config.yaml
positions: "rope"
rope_base: 10000.0
init_std_up: 0.02
init_std_down: 0.0
lr: 0.0179
lr_mult_down: 1.5
warmup_steps: 43
final_lr_fraction: 0.0
train_tokens: 542000000
Each number is 128 + 32 x the weight over its row's rms, rounded and kept within 0 to 255. Layers, rows and columns count from 0. Numbers have three digits each. The size before them is the row's rms in percent of the matrix's.

# up: layer 2 MLP up, 2560x640, rms 0.292, rows 496-595, columns 384-447
# down: layer 2 MLP down (transposed), 2560x640, rms 0.22, rows 496-595, columns 384-447
up496 093:105139137174152114146146132051151130119126132109095129083184140163160067178134158170158174115096072130129093135121161106151127117120136179157154145105150112139087147120073140141143090171192135
down496 092:169129147135143131166114105137126161127083135096142089163124114158086117124148172087099107143094113074101122144098148105175159142118093110173151121157160137076075136126087118152134114124151123
up497 103:104103136080095132117126080160110128148095130070145113160090097153075096141058166081165128096097143187124102078127063173129124117126169086139105190097107147164128102128053089151186153109117154
down497 108:179151157092147121143137160071212123106111107080103122186134075118107141081127175159187138097125117123100255126112088144119107126109109158062148106144139151128104119091121141170056096169121088
up498 099:185084160170093106119132072093171181115170088141158104144070130139049176133169191089102118132105116091138140131068173064071143118074071184118088083140144188145142101079128122117113132067094090
down498 104:137104165121079161108188125119216131103161176094141163138112125119153104136122094090172141072169091154180037086072142108107140119172130139153157101118120087086138118169129120104083186117119164
up499 106:089190088124141159104120123142193164126121144109061099079158078125139119132146154054125067118138077061157150143140121114145163096157133129237112150107096097132177112133153153163139130094084117
down499 107:106158078111129092098041133118128116089094150178081092153157115120095148137134140108066082101146099116137125122153112110118138148095130119146114100006147087087137141176161135146110176121108069
up500 090:122114131116102146144158159134103115145153155126194125050144100090138144154087127130171118159056112160097091110120157107128121174080068142131162143136205120141047106132165191116136093142114147
down500 100:145137113183103098110137156122206078107074111167135143184118087155145110107159150134078098101108125106160103108181120143144156113118234088132137144087038120114127193090155122151081158114144123
up501 105:149151145125149124072173217176185120156101135136168106212104064063123118114142090144150184092125171173149096140132107151129128120072096177103155148083113109202142110181142128081143087134113156
down501 101:080084164100132089127163109157157158092132148214085098159105119088051121124085173188124139165149161160144094094094150137124113136066165180133136114178121017085129152166089143092105154128134105
up502 099:095155086212054158170109169097142119086099138134129149122149155155118169130120106135116148131125115118145089148150148105101110120153134124136174092194091120096197143132079117191155116119115141
down502 099:131131179188130158128063136068086119119118137135155143159045155096127104103101094150137169129131132114141147160121116114078131154179088156122107148131098126116140126123123143087130118142139150
up503 098:105084143119164140097083141129192152216083125103130127089169128133114177177121170142096154112159116046120140169088138080124119131110120163172161105148115153158135109149184166120156135138128130
down503 097:166144101138157080093093139120127181131144146066158090148103163162078103097129128129145130127131162120191129140140110119091173165168163150064084143107137097068124079157040109094128063147168132
up504 105:132081013161147118076128109127122140138134045199179128179107123101132124130176113136155112163118113095106150114138163149120106129105184146089169124169163100117101220118138116141092119128124171
down504 106:118112119117097115089133112144108159153129106142162149110094109133155151156110176124088185123127119164111218163119159141121131097114113107049124107100095108163104160143145094124123118104075121
up505 092:153107140079158141152109136146108179106104100147130131126106046134117125142089124096120180113096099133106078144129135099129056125151065142089104135095134090107138062126136165115136140100115132
down505 097:139104162170162163114143161158151073172098098157158100110141147153116115113087159102099103123082115150130109082124151112190149120153107121191156144113108132118175136215147150176142071148116114
up506 103:117080031105141109129129110116115126088133122141111119121105151131165132108122128122134067108081080119091069098130089135126169119097163184129175105123110120095223129104142163162071136096115080
down506 103:145086071143122153139154153144143117068127142095128105105073144116119121167183140155158055142143124099128115134122123176092115154169087129120110104113113148161135102149185125119141126121157084
up507 105:137171076132110125130086126121166103119113137096166134127142127170154091132040135119107165135104106114119170142169138088101132144069126168121186131112093070137132117087149195128165136137214110
down507 105:146154113130107143139138100124108157098125156094121176093154160165101119094119170062149169110122120117058089104111172089127155122100092128111134106173020144164164117073165158160141189121115109
up508 112:084116128179107121151127194109137127133195072089111151134134135099072103105135114199132113143077098171120151155144069107113206118169093111121132134141166106096096177112078143122108120145153147
down508 098:134177118179122134124148168161154093151096086150107103139116083065088115156185116139144170056031139146120153118109166108107112092163124115165155149099147157131113125107159121152206095109127190
up509 095:206138088077127101154123126148083167139136123103140150107111103125100105116060147124108079081162110100092118101126061122154122143168110145067133132080112143147190088209108164113108140118125087
down509 097:089159106143138147172072076178137081134143122135149127162120112204107120117117140129127113143205095141093174112157133096112164179127171097153125094158052134199132157105124126137188117125133113
up510 098:244158153093169136107124183090106081115113215131118102164148113168124125114088126126125125158073123122146144143102160164130174165127110083163105098090168193209106127116139159163144137102113121
down510 100:120124064109140171093133105100212102148121143118082108112205141155167142198105100080152098163129152131210166145155150117096144192146105143142134150162084069148097180156122121117138128109092176
up511 099:171113057094138161121118094113057123124101127157065171143094103159126095150099122142205128164108135225167081115155094141063161114123180079174121149058115144069179082108135100178143163144105148
down511 096:060134157132114132152169109105082115134129162128128210109164119074119089133149131203128107133094096137153074144150169127129165090179120126100134137149134060147109159134113089110089078148195132
up512 110:124135158168169099157076108127120128124116143089163122145134070114155107131067105131119123143125039143182135152117160200097101127126164127095152089126075130120116092147130103095108144149125105
down512 109:118081108170127099110126109095134185103047139118115174070096158175109121065025145064142144139140114139146129129109177098134153117124160111151138127081104153127064122087156176155186115191138077
up513 107:147165111121116143135122160210100064166055136161101092192181140128067126154166115102166161154155169131128122168124095147099133144117113116157126102104150120114103089074128112132133157111102160
down513 100:057158160102087147144157074121144117143155157123182169138149093138120111142142134185137097150131161129129099104106120158104163154083102141080126125113135089099132151212141142108113098130170152
up514 095:151129126152083110083104127162118103156153089152130148138138145158133126128118119087160116112184118183122181108072133125083124126106162131152099160102126116177093139118085126129181180148137146
down514 093:114056152166187141117064142094112097094102140101090119154112098170128139098107186126154161065105093158077149168110116100118113149114081148086139139085092072079175126139100157163062145119139186
up515 097:130079175109111105094139108095087105108114156162117113114096182141121165109105172102145181112085123182126091112082182127121115135108115139068101083058055133190141177106135102077171095104107178
down515 096:142064072166100149053206191117150174092098173136102147107097078152108145161127186122125175125162165141140114130114137142106101179060131117115137168133157102140138162078136134089085106107164134
up516 098:092123186122120152134138128100157170131094163124103149101087132112080199151114093135126116097126129115181170189104135124102093183129091108155148095102137122140068171142084082102138110142062035
down516 096:108149167086169093080161115185128145187122148127197158131136085160130100097125060121126148072089118160190112090143114123107097126103151129137116162147088140097084128145168148163139137189126098
up517 099:118143094101080124097139126115098109143149151133120134115105143100165087139060142133096112150140064082164153156133127142109130112145080094136141169184152127109145153191106129159171122163129133
down517 101:109173136156180085089145129126137149102080087131153129103078171066181133131097181134080112111186092104138115112154102188157168125154113148110147104181124129189095077103126090131148207177137135
up518 098:127088183072096139153103114129169151123121131121154184118137140081124119140112183116081126166063122147130126168157118151134147083087128141148150138126155163099131085112196109150159109098177170
down518 097:143081130166060162153101149174162117087113097150126116147154092086095162066168141129148127129083123101096102057161127156151098178137095111161133137091131138132190133099140136168122114151190081
up519 095:159145163123146145134090151126185099106153113065113158132125158149100155169141120114094137127112163120127150105065108092098099109121159108147052165089181129129106128172084113163102115173132184
down519 098:166107117127126124068106083081158100093104134107097108154087156130136147121106131200113072039088201125125154137089108108132144147114112176099100149105175115165178115149125153137179087108129078
up520 108:145063064182160151153117149121140192140117130139118081085154112072112137139123105149148140125201160157121162136114173132097121133131166161124134128133168107112194123118137178160079080162151151
down520 106:102067096148115177095130079144160115114115087172103113040181086115095152129126089110170163107156090102124135122167093136127118108104110141118107126173099147168113113131134193096153155117171137
up521 101:159121124090149148073090137150093115103130148108161180128147079119172188134117039111115134117096185163134096200100172134127142154164098113133103128134141139100146112088130145159125142140167129
down521 097:116112124093170071123098130150145136130092099079046119136159133129122175105106134135110118145094130135149109155194156091093203144066116122122155104173093164174115147140149124120194061159077113
up522 105:207134146089140080150109126114144093106102113090113105087072111138100092143061105145080145106133165105125087154078126106099093135180115109133158162090120146103172139078122115137108109122138100
down522 107:098137107144144077127156124182102085099142110095152148193118131183108096116131166182169109132156056020144100139061107092133072139177152100084095167077047160106137128097205067151118085125103116
up523 102:090074113112127169131166138114136096097130107100121158164187131132093129190079153099098085202231151133123090111143222128139099117117086125135094151110120104127153104099129115105099151132114119
down523 098:116158135192179075153134108173103142095091165174159141095101145143125144079172124168125105153151151110176183104122106114125138076181109102138160135142123134102153085130137082113185090179035090
up524 100:094115104091069165137126127097119099123160129092106187084164064152135116120123137128080160125131149150175132174132173081140109173168111059144105155128142124199121085143107054137169134139136153
down524 101:133131141166126149173148124186112114152120165119104071132158130158112099255120125213094130117093157118166079153111140101094138184154152098105141115139097094091149124113151164072070163142035123
up525 090:149144157176115124103228140080167098113183118081163137131139114118084095150151178123095167142121140089051134133110189090151186110149126099148127122070128083147153110129121121102146134155140116
down525 098:124116108134131099155063169063187081171136106154147082124155118107147124156136137115156135140102090110097109154138150108099154088132130100097148081074150117076156115083089148133125162122094023
up526 106:090084098044037143076137146108117167067104144143110083049121190109119106102099136112060123175124166137174115124170132140113119127155148134161141084176116126114188137128154087156132068072134070
down526 103:153161139134175152123104157125159140126098113186132155142087088140133126070160137159130127118168163132106147182078100155145131148148143135109165069127204141095110154062101109137136157119100146
up527 094:122170202173138149138058133148121086097064116132130154141095115140175098178132079144158108115110140097134143106130138086117056100144093157102140087180155118149167040080117090056149127128152134
down527 098:156185087074136124198128196150101166151117098149048128124083173127157130064131111117147147127074120178118073151134149138105066155104164111125091140149114153084123110118134139103096151132192127
up528 098:139131120132125122085102150120158146132144139172138156165083128124184132051161073124141115128155132120133070120141211115168131129119086155085128103091117090151113091086170150130073097092136158
down528 102:090124155110149119112038184124121164057168107127160166095147141056104113118154106082072096167115138112087111095166182124111149098057174124135180152125140134109101140139099158100110158160124138
up529 104:104126083102134178112094060107128056120090121160219098165116132090182132066109105084120105144178083098152163122102084121092193108105136116105112153180093130100172094132155187152068088134099127
down529 099:114099145164175118138106115122059139142075159147179152140135107100092128036170127117158173205144109149168106182138111139122118121192112130103089076101110122130111104084127091074123070129086130
up530 096:119118113090131142171158180159116087158091097113126101129104166166114132120145100090119184146137092119182128198139148144143163129171139093139135045061123142130077122142152132119116123160135160
down530 102:150137107090156121105116163110164099112102136101122164183121094108150128128121086105137129095140108131184110153138130077163153186147131107139114141130232102140124175164169138074086120111127170
up531 094:123168096121108089143164127144118155174105137126133130112146098139149084121178096122095136156113121135097111123110200164188089137113129108124153069113173127123109165132148124161102116171106125
down531 101:132067125121117193136144092113098114129143210151122143149155131182144129120136096086077075090117076114154164118110111123165110122142158126123154150116098161111108150122115102125099140137077109
up532 107:134175089075084175100115158128081147196144113152089073116128094123134156148133113117086104151128140133185095135137136127203082092144095097099108101169135114163176169087132130112139169169133131
down532 100:143157122113120129103121190154096114122121163081130090124146115150160142135136115128167134100109103153159088097138106168100141055082065093133144144154087080143097166134082179202181051177154118
up533 105:104099141098088135128133147154126191131108173097049132120122144173126051153154079171136107086115150172122109145116144185126088137162116101152088078097093096171142112105122154146159137106126088
down533 111:177163155110150150096174124199162168098107135078091118144150132153095091130163126174173185165148120161110140124171109164140095145158139195143209137146131127102093093175133140150159096176125166
up534 112:123154113085064125115133143096099108129202099148127166111139129160117102177148117123143182143126091132102070136164108137172121089162164100097157083101183142131137116112098120158131072184150146
down534 106:120091113092117094162074127105200141100088183170134136166118145185079144142135108131153134131081142135146141122191107125149135089096135133062142125104059126185139034087109075151112083163063130
up535 096:085112157093095207171108116116045146161131153158111174156134131070153083109114068092134139119130100154148116144112101116098196160050175100164101101138154116069160084117109068138141109102116139
down535 095:159185121124108128123150164186114127162145128096182159122072113133127086125125141177152094108137094094055118148079133131146177103108125139121157135165115106172128072101099135124139104145128150
up536 098:055109174084164107141127086099169139092138107138175091108089119157148138103131163124137088094142092199134119162083157200182119146137105161101116145102156153092087148137107108148134136082156095
down536 095:091121123137123115064156107092144157128156109115102148174180102154193159179127113173137116132131139129186140125157084074154130105184152111068116106062094071090113069124117109152142138144106125
up537 096:128155094135125074143096088142140158128141108134128161120124104088152113148150161119102149101166116145100148194168172099095148123126142117168066127084184103124097103144189085086106115118107167
down537 096:125110204141159175112125097169158075153172091149106159129134169126152131114117154078163097046104094154108165141133073136160087070173113149099122078176119130113185109168148118132209131171169156
up538 107:179087098173138089126146151130123145071132133146189135092136097130120079074124117141160204162086109108093151072088118109154089183121085160135118152086111112176176143104069107146103144139101068
down538 095:182151094065124083132096155119159077116130135159168102116127111147083175151202124087113119115095095191102176076129122119087100105134129151152158107132114182136132128109145138146127150158105117
up539 098:087100092142161182137172130089155132105146187130149213136129098158095084166079182102155156102081154125110142124123124128072185098129115134168073063122111109157081165120176123185125191139121112
down539 103:113126121083168105123132156199092108158113083059147123148133194129116158094085134131166088050101118157151153198181197065164107197142136106152155186170092149134147114095126136118175081140171100
up540 102:160157140063130119170104156082093104179187085129157133115141221091117077177114059138123191031144104177098119099128115108133166184119124126136136123116104143102113133101098113145166126144135173
down540 104:112106094181116143038191115137143114089105093123159159114169154134119154143186112143123149185113128134076147092068112156219151137152186102123179105132085123115162146102071125164149165137083090
up541 102:145088080170108173182089128110140117149101201166106130101113141124121094078106125121158127109170092105117150141089112106129110161173129171103125104116217061138173058127165141113115116139099105
down541 097:223179140155149086099118181172108017182070116119081113132148103199218131174167147131146167143133136136110127163052195088160109133221140155121109080158110156094124100132102143124095122142103115
up542 101:177127130115087093150179160157132108161166089156137179161102155143120162194122162097132140122154128162159187146090121108143098098117177126132147120153129073144112168111116091135118152153101099
down542 097:192144124091111097119111083157097070191107120152098164137149114156133115102150077118065194133134128184131180147111133110099102089135084121133134151094145166095122129145095094151062084103086118
up543 088:135107082155096193084094085198116116056083135131193175123110067167149106132110105106061117145142147183116132164173107139121172184163144090146151115168062130127135115075182165115143173122161140
down543 092:107133160117144123066125132153159108149071104125171127167147102100108157161132176078125178104176183172049114062058168158121096099118098123143109116087156145099150117158144079145118104135139141
up544 106:148161145139130118111175173107183107066147136150154093114115138070104073126087182201136107110080123105044118141150164193110122139148128105117137139134162082150121106213103100199150169092139056
down544 101:124148185147157124071136139150160103173132134105091117081132109042155121147174153147091137118098123167082127123125186099179096128103095144090120144103150135143091160074096135149144131105085088
up545 101:135192138151113186127082162154097192115111174170206167184201135092158103115143161093171152046124187166157096102126171127205151124092126091107160140143147083129148077126122124105091129116156168
down545 102:145107120137151161089126111151157104108102119149142134157134178139137095143212157063161104133151088074161152122136158117190145097133110164100106119113115137152114156121114160112127158109110138
up546 094:086108120184110089158076069139115163103118154078074144099042171085134151168162074094144152119148146124135105113105115209141159211140101146080158096094149097136105074179056085067122139145147134
down546 098:101108076087137143087135169218084168135116134176101110124125130176081083050051141115182154095127136091124090096098147099131176155120127166073155091126174136129119102158144157121106158105122171
up547 100:209125138119076143132123127138152164184155113114147095204076139130135095162120131116130177111064156129050101141121113152105182152132140116160131146105100152167088192074159158145115094049134115
down547 104:145138168117175122102116142200167107083114125144065076093128110190112110095188166147112110107132167128153151131158161119101112154134091100152109109136140159219170124140094128075063166078024162
up548 094:139147111141163112175148119112169168119108053116152075121177140118168154080154171107145104152182145162147156116110092132163088127194186216115158088111154129177185106122125113111148140129132142
down548 098:143206170082162132109150152169155159131152189133103123112118081126107085151093114119099107127035169068113152131156191120133091123229092121206135115110141112138094145135066121165148127082122106
up549 099:071136165091169086120157148125078160162133134137081138129158161134101112114141140109121110157107144142084085130097129175155143157130153134088194089185109090158160132110133145095090127144145144
down549 099:113131130109172158067119068053180180103140102143142063107132255161134175122124154139110135090173078107149139127110157185108151128164157140124094108117108136092158154155187149116162139154180204
up550 104:138169146184111095162131127117130149114155091167145156121150091151140087064172059122116165184085133115105085154100118092149158190141109133116152144111175186156115109191121145180037099145121108
down550 097:127143126092115199092129156111131114076127106103110139134156116112184149093140161096154139072115094131176128146151132114192128139108119201123158100070120125138131098082120098177106089113127152
up551 101:109112167107146152135150115121195155164179116113075104122086087152070156077123128154124077196157100156127136112226101121147171133098159111191096152112144169185146126131118118088099098165083069
down551 101:130203097207080088164140093105164146101200149169102056150191120174134142112136132047169066110134103156080153134116091136134094170088082116129129148051108134158073133193093107152121160134163098
up552 095:159168160141141088163161122173129134075104127136061125140141089130138063056081049138121153106153131099125119117202108130123142091085106149100132134171143154126098081155196103131075134103128177
down552 096:127140134156106151132129136089069156116162168137105128125076147116149124138140125147091099190131137125095152120135137158149084094159136082138142112175162133137115087155064109137144095127134152
up553 107:138092134105147080131166140087157083182125081094121129099104175121165112138126102144144122144110197079138134188142144114115067172152111120117166143115132126147081150114095042091176127122139115
down553 104:065149133183108146174115133150129131160169110097118142119155144151136096144119173179116198201107118123104148182154174137087139124179121145125150157109157110082135093079115180138162134106105139
up554 103:174176112153124131108157117171164138164135056115092057127123197154116166092124136128147089106165173112122155193183066158148179090099149129164083101141166141151091170152126146173094148153126103
down554 099:084146144172142123122115114146112135130068127058156154142135127111116053151091170177118104167094111157068102124131044146136169140140099132105143105188145078108164144131137138188164186108080122
up555 101:138155104104176087101165115066118124126118123102152094156126144125119169179141187121121132117117123194132136117147128039130164116134138131122196103083072145120114135145081067169149141112103134
down555 103:147099119161100142146132125122169143152136112131200148082100114137131095151139180134154112125139136155078089123151070151126168120165148164128123165144107133116132142105087094108119127135112183
up556 102:088137143167131154142114149128125151129162133091133139122116069074110135100107141167130097123169099131155161133078109125125121155104148132157098137091141090100184131149097102099134100116057087
down556 100:159189116077147157166127153101134096100124122069142150086097126116147170094087156127167084138157152195161149155133082115100113142130066130120120171128175075112113135087110112146090123113139120
up557 106:124140126165097147130129105167139043149179057111097131097135116068161142126092185158120111164120125103098088209135167125203129100198169157088132142158185100118172128142106150067161094090085076
down557 104:136088126092111179119120119121188156094081165126112107130117074198084135091116145139134185230135147105150138070141102142114103132130174157076087140135125124134106099073151163163153170161164107
up558 107:081137109211138114144080139078138145099118107148178193143145097130112153062094093115075177210107102139125107123110103117102168157139101144147141169154143097128139082145107093123140039123154150
down558 108:149081136106175090175147151169186158100153087115107155102112148112134147139087130101061120115136122149183095149133129136102154104100118103130147098198184077137123129140128122150215159172111141
up559 099:161112056137172176129086092237120128173095110103106153139115104199070129157132101134086120097112170088176112133132141183166126157145149096143125121190140118175193162173129064131116082118155138
down559 105:180147108145134189109137186147158129104125120111092095123113122058107128145181071149110067129121060137147135184118123189127166106019118154136129149196109104119103151174138101081178100136143111
up560 097:149146122159135076089158110123080088172049116108153173134119160073128105150147112125153200124118086149167176103080119133106056128140126108129205126158123156122099136148166131082156102178153145
down560 097:146090090161119166153118117112148120120183149194191082090127135171171094167117112188184172129103162144155129124100126058150123075173131145140119167146176154139056134089084146090104127029159139
up561 108:115163061167167171115111104076092074113076122117113156090133099167108124103120112119132150188140050131153180138188132120175078178076138149120097168136130156077154112091130113077141130096100118
down561 108:024193128129165168114164124116155126091086191119137128106119119098171149119132108151125181110144092154137159181134102134131129127128134078108052131093109110121087161102139086163105131094092150
up562 098:131133083129131140102121171126101099129133132082080115131155107103112125145159071182146096149119135126133151074115126137158110121105111075155109099120084138146135053107171110143082140105144168
down562 098:119155109133054085094120140119114152144173129135183130171200066122088143129095081142097119133117107115096136145135115103118121140089084141121107176127157098133133078161108103099117142112176179
up563 099:072123183157144105146136104203147166145126129124131090111119118109126098125100154103102063128062166158072116088174100134100176131130133105162172153153165128134175108173145094160133128115143142
down563 098:137128116102126134209146171119108101165135141150122112156089165055118145162127123188141145191136159112183138139104160139182103105129181188157171147054064147163086115148114111112200143173162176
up564 100:065127104104236113085107162169113091174154157063111120111138051114130105100113127147135163114212087100178115137156122146069099151102121102131144114110175134146057116162099161086177102126099092
down564 102:165080155142154143082098101140126078178136137132133165095164140168160153118158149076124169076173142116112144139183139097119102174083138166117115155099124139170061093213132178110106128130152138
up565 102:103124135091138160173081113151125162116176115141167129118118127147137161127075076168074145120145139088143064117097129117131108158093176130162136142118165141118144171153101112147124137120120158
down565 098:154110101192169086150139181162153145112156072174180152098125110092151128055103213180166158085130117081155086136115124056140142166145127108156101092097105167124117078107140118164074077127102090
up566 101:123171169154063138095112185102113093117122152119105116090106131121174118109165109134090166176122151112090128107151109105167141071130151163112142144093150194155152161158060087137065106080086059
down566 100:164173124064107111124094116057147096118138133157149152129140127158140165132158146141154162119152175118129101146112141132156116121124143179092131114153080165129175079148118100140082096118136170
up567 106:142179102159060118170083132110099115121150077124076120114091100143139077119155098127134113079123165126120174107111146120124077120135136058110163138122127054158151130116097177160118109130129129
down567 109:047101174160117079094122145137115110124138165160130181116134152182120144138068091111167229117131120177177114153121139119147154144173073149057075160051130164167185151117045130129159104172147135
up568 087:121128132155120116117062107138111130104176136172126095144075113088153202183138097151141137185074143132131186136116139101152153139121125200161137142134123134146143098146125167176080124106162154
down568 093:178110138124104095122086128135110152081048135117137103166075114165108059113133104140159108115118093117094062146091138151088143123123133052127075154133075138118138134154146080129109105103066143
up569 102:064093138098144079093163134141099136160144118142110105158108122136117149122164074152130180096148195088135131134101151191171214067083157094159109154118123157159135077146152100084135097114128119
down569 103:101135128173144201092052171143120134143154098106095148100139097165070128134120192141136128137143108111120147206130150079239144096169157179150059172132150136119107092124098109082111115124133185
up570 103:132140112118158148130131096128127097148146158143127145142122071101128134136164101096137137150173131086161100138106098119133148129115095162153161027113130090119113149087074130130066141165118085
down570 103:131150165112124177144095127133124146089117073146130139092198111143164134130107111079121136119168111133111103141183113116163186117116166208139168118152102090132160080131192037135140130175194211
up571 102:134098146122139119146143118097116143104163152025083116165198126070137095192106140151109190141186079145119149193181105111089150133092143138115136145076093115189131131161092162119140128155140164
down571 094:187101118162120120182101130138118179097132102113165146124106159190093094110080106168170014105053144149139076141128124154132099159112144087132120113145135120159151140105143124188116117122108079
up572 096:184174125129120061120117092092107139197152132121123149082108107183223154163193148122082091089134084078129084134114092088155088089111147116063155105079066143133105171111200156092176130169108151
down572 098:128056112188108094163106059204149177143122098187148127139165125173128164154205196169149132136075124101139126191088158133156090125122113184139139093138108131142094129162119178163081165159183122
up573 104:168131076111122176118135107118106162159129182039100115099130085087142159120107119137126121134117109117134104118092102160109139140142147157104161169106133159151088124132108133147112072139104146
down573 099:126166125151167152150135089074080127086147154150117124121145148085162114150074104063152132103101139122170094063159162175152119192107116104131157105177114106103130113149134163146052107084110139
up574 110:121084069115122169160107112166169110160167131103095174172080080132084136216071138071080069110130092137124102104103150071101112102090090074136120127180099147111141111198122156147107053156145140
down574 104:204114191139086185083070106150095141146070134117036194097156135091091139093175150138115184107110117118082060178113129160189125018138138143137103152127094156078136171187027177131133142114110072
up575 100:143099127162111128085107152160147098100143135187082096164112128187087095162093193133155104123084162156133136078117135148152139074105148200154103148102077068111133102162090141172077158152173165
down575 100:109098171121093126132085158164124108183076109171112090136118156145150120106112151129138143149178144157127154165115152150128112094122153132075126094114091132176124124150115099137187161121084128
up576 105:225188119157148194164118152092165139065155048113084111144142095140146118168101138169095161159144101150089138160085140089146134159103087159116178142143085127141123164154072197168121087110127159
down576 103:109102081092096101128099129094180108182106125137099080114084131167161082115079150087134164099140146128131096057156095101090166184113089145160087108104081137110140155137131151139145122143108122
up577 092:135132182106075142072097145115096102171128112123142164148113110181113107136167091087118143089202090133163179092095162163152074135172091139136120128149120133144126172152129093140099080145121111
down577 096:195114149177130076109094131101138108139114133149091080081147105150104185100161123143193166160136095082116135155187060161100162108114124124115153090101100211095083127176114160186118122143124139
up578 105:119142152141129099164081141086134156116133122136105081152130145158145120059139104088116123141207100060040124175168187147149090125114139137127069113101124173118142174126120102109135086073164143
down578 102:120156164183085152153068163148095066127161097157152104082158092142177133128165150171107117141171079086129152067134139154102126180156137167141159164056149097095114156162137136137111166161069068
up579 101:132075130154170151085160142164158157138167141140189135101133069109131094142139090114149131149108129161115126092111081129150161163143128114146150150169106131165152110165091186093184139131076144
down579 106:061133120089138107188152111109159093106138105168094103165145131189157128152090130096142133142159104079163124155080081131113118155093100148137117153152158152101132133129134104139163066074170135
up580 103:182123153142098100160125081070095111136118157156094171155144188062176180134128139117114163144173119126157091118104123114154179173125167128072065113173116091171135077140106137136138114150159094
down580 102:080089143098114070111150118073130157150100105107069106136091126111092146113180058148121085143108085130183100146051093135144103114108138113140093129112144117152129148085112070134166171118121154
up581 105:115107130135141150160084147158125116154147119116102129124106098186120107133135100158202114203173088114153119139105139139106169129149115184066123130122164082080188129153133127140101129181143128
down581 097:089140137127165113184023164168091135108146160054160124129140135137112123106099164161135088118171069144131072128147117066109172146123093141148190168184140133162109154124164069093207149203174152
up582 099:129102119077140131098185143078086167075152117136102105103162188095130094187104182081133126148093192062120115119126170195114123100133138136142147095142155068142075133140146147076144114056097189
down582 100:173161131227105130173141114150141184121119198151172110045160164100125140119152115065043096164106152098190126127192133087090136103142109150109175120150115126143122140154119058174130154164132087
up583 106:148177076123077103126141154151126091160137147154113160087148107131126160113179154104068142158147097133211128143148160156115078131135082191127095104125110113079186111095124117120183101160094126
down583 095:119138105083146155152051135110149170144125115105105126139111140050107066102131110127065125150160206139114175122117109085152156129193138144083163145108120134130142135145115182115090112121165163
up584 099:130083116141088109109114196115118104109131161126142176161137113145115147139108155148128119127176187136126206086122139168056112143154193160145148133051147139115131093081089078125193117119100149
down584 103:105138143100188112145131140127143165158070187105140098146144122139190133104194058180119099053077113128122122054117130126146131168065122132102142158172137154204151137136167127132120134068171142
up585 104:128163175146055122144173095140165143181154103129150131066078124111125123144139152076118095141105146186176096123110119148146167129101211166125166091069103204079200098107138166159091123106182144
down585 098:117177152174100114110163227125128165147174135111101101174113187149107121126149175186076150089104099090109144145125142071099160171079061137145163128097116118098115074159175097087201131126109101
up586 094:137115099159147121130122158119139160191114169154148158158126115108153156138078062056140090214068186147167107112126089116174093176128126120154138104134172206159113128174063100158108123129124184
down586 099:168125139106162138160154127080152107132080083174200149112085142118059169090110158112159183084165142119205161116096135123113142177108127154143117143132140163109102125131126097190137083140087129
up587 106:141159149105173103126106170164123128126145116136165105189159162130052155135203123145137132113066159172106111160092186131137154117071180085177135098082146178139133133111180086189159156184153116
down587 099:143165141204139146154107072086097154153123158182108098071093099118149198121174126179093125139159161090097175109077064112153116162122124118139112152126149055182097140183148129155175125129057206
up588 098:121135164196116136094110105143110096165122116116163109141137115188160167112139129107139127154105099177133073061134070082164132174134129149139071106108084071142147150179101072189115120203166159
down588 097:192159189071123142119102150094093150103025186160093154097054149151078077139124162151156135102126114121136126141118141170211152147062105103137123087166133087058123094112107161136065130148146116
up589 108:150106057103172153160129162107124146144104124138143098125135100075127082170135154127096171039166118139129141122105144206114135113178076095059130135188154097170139173111139095174161113143101148
down589 104:155128111077140113169104176155080178164164144166118142137143091140086103145145155159136112111119200135145011151132146126067123120113096089110171122162102182100167145116112090113177116151102116
up590 099:130103118118109144098166119113156170135109152127129104172098181146071096125073132103059069137142124148111123139171074145194125141157129121069092129131142082087185170136091119119176146159128084
down590 099:150115140124114185147104152146147178175072128088091112184115107122126117146141145119094092125122087144127133150126126092103155142120161084084115127150133147139114114096057132161181157074091128
up591 092:093082090138146142079140180116039107084044133152075100188125095148120084078151174112200130114122111160093109105110149132196125124091079126082156088126095135088058127164140120114135068158174122
down591 094:107174165151097124111158121154088131170172141161121136086134103096149155146119178138121121138126090119121099093137165101110171123162115082088146152143154164133077074069110126135111109141184104
up592 101:181126124106154116137098186091151122095117150074232105121046088095088136096128165109079140141176079101152088160169138102171114131129149159180137160085123106145139139091138134109140111183152148
down592 094:093111151150152086107172069124135159119138077164150098131134156100183148153161105163087187149095103127171127159140131137150120050148123100078119137119162156142145104130129157120107123154102169
up593 100:125132184097078145126152122098133157144109133121137121136177092178118171081096127109124132165153102114100127101128157189053106084095085182118159100081100212158125127141093127138120187148090102
down593 102:154160111163128123115127095116136159145151110129100132141183159108075131017103100148099146180084118065126103152072164152156107097122154110122113168124152182108103138094139119157133090101194122
up594 095:137166054132087121144108083136166077109106131151141136152127145152161089097138193157135143143128092125135112132121136106116176160108094126097108140104169086185035153069149081173125099119130167
down594 100:118109136104134122139072128127150138173071078133127167113081148151090113119126109196153114090100115070128137126128165141167100067113123137137113104143082130119090137104112128170170136109122126
up595 103:117150116164155120127149139093165163127109091156129132090122098127179130096140056161136106119157099114122171124115140171197139068098112087165138111123163098154110113104119142129090152129068059
down595 105:112190135114147115118175114175187129120134119165153123109102109157190169084131123158099165145144159169130137110096124110138082096141127139097114136092110134137089132174112053134124162067132195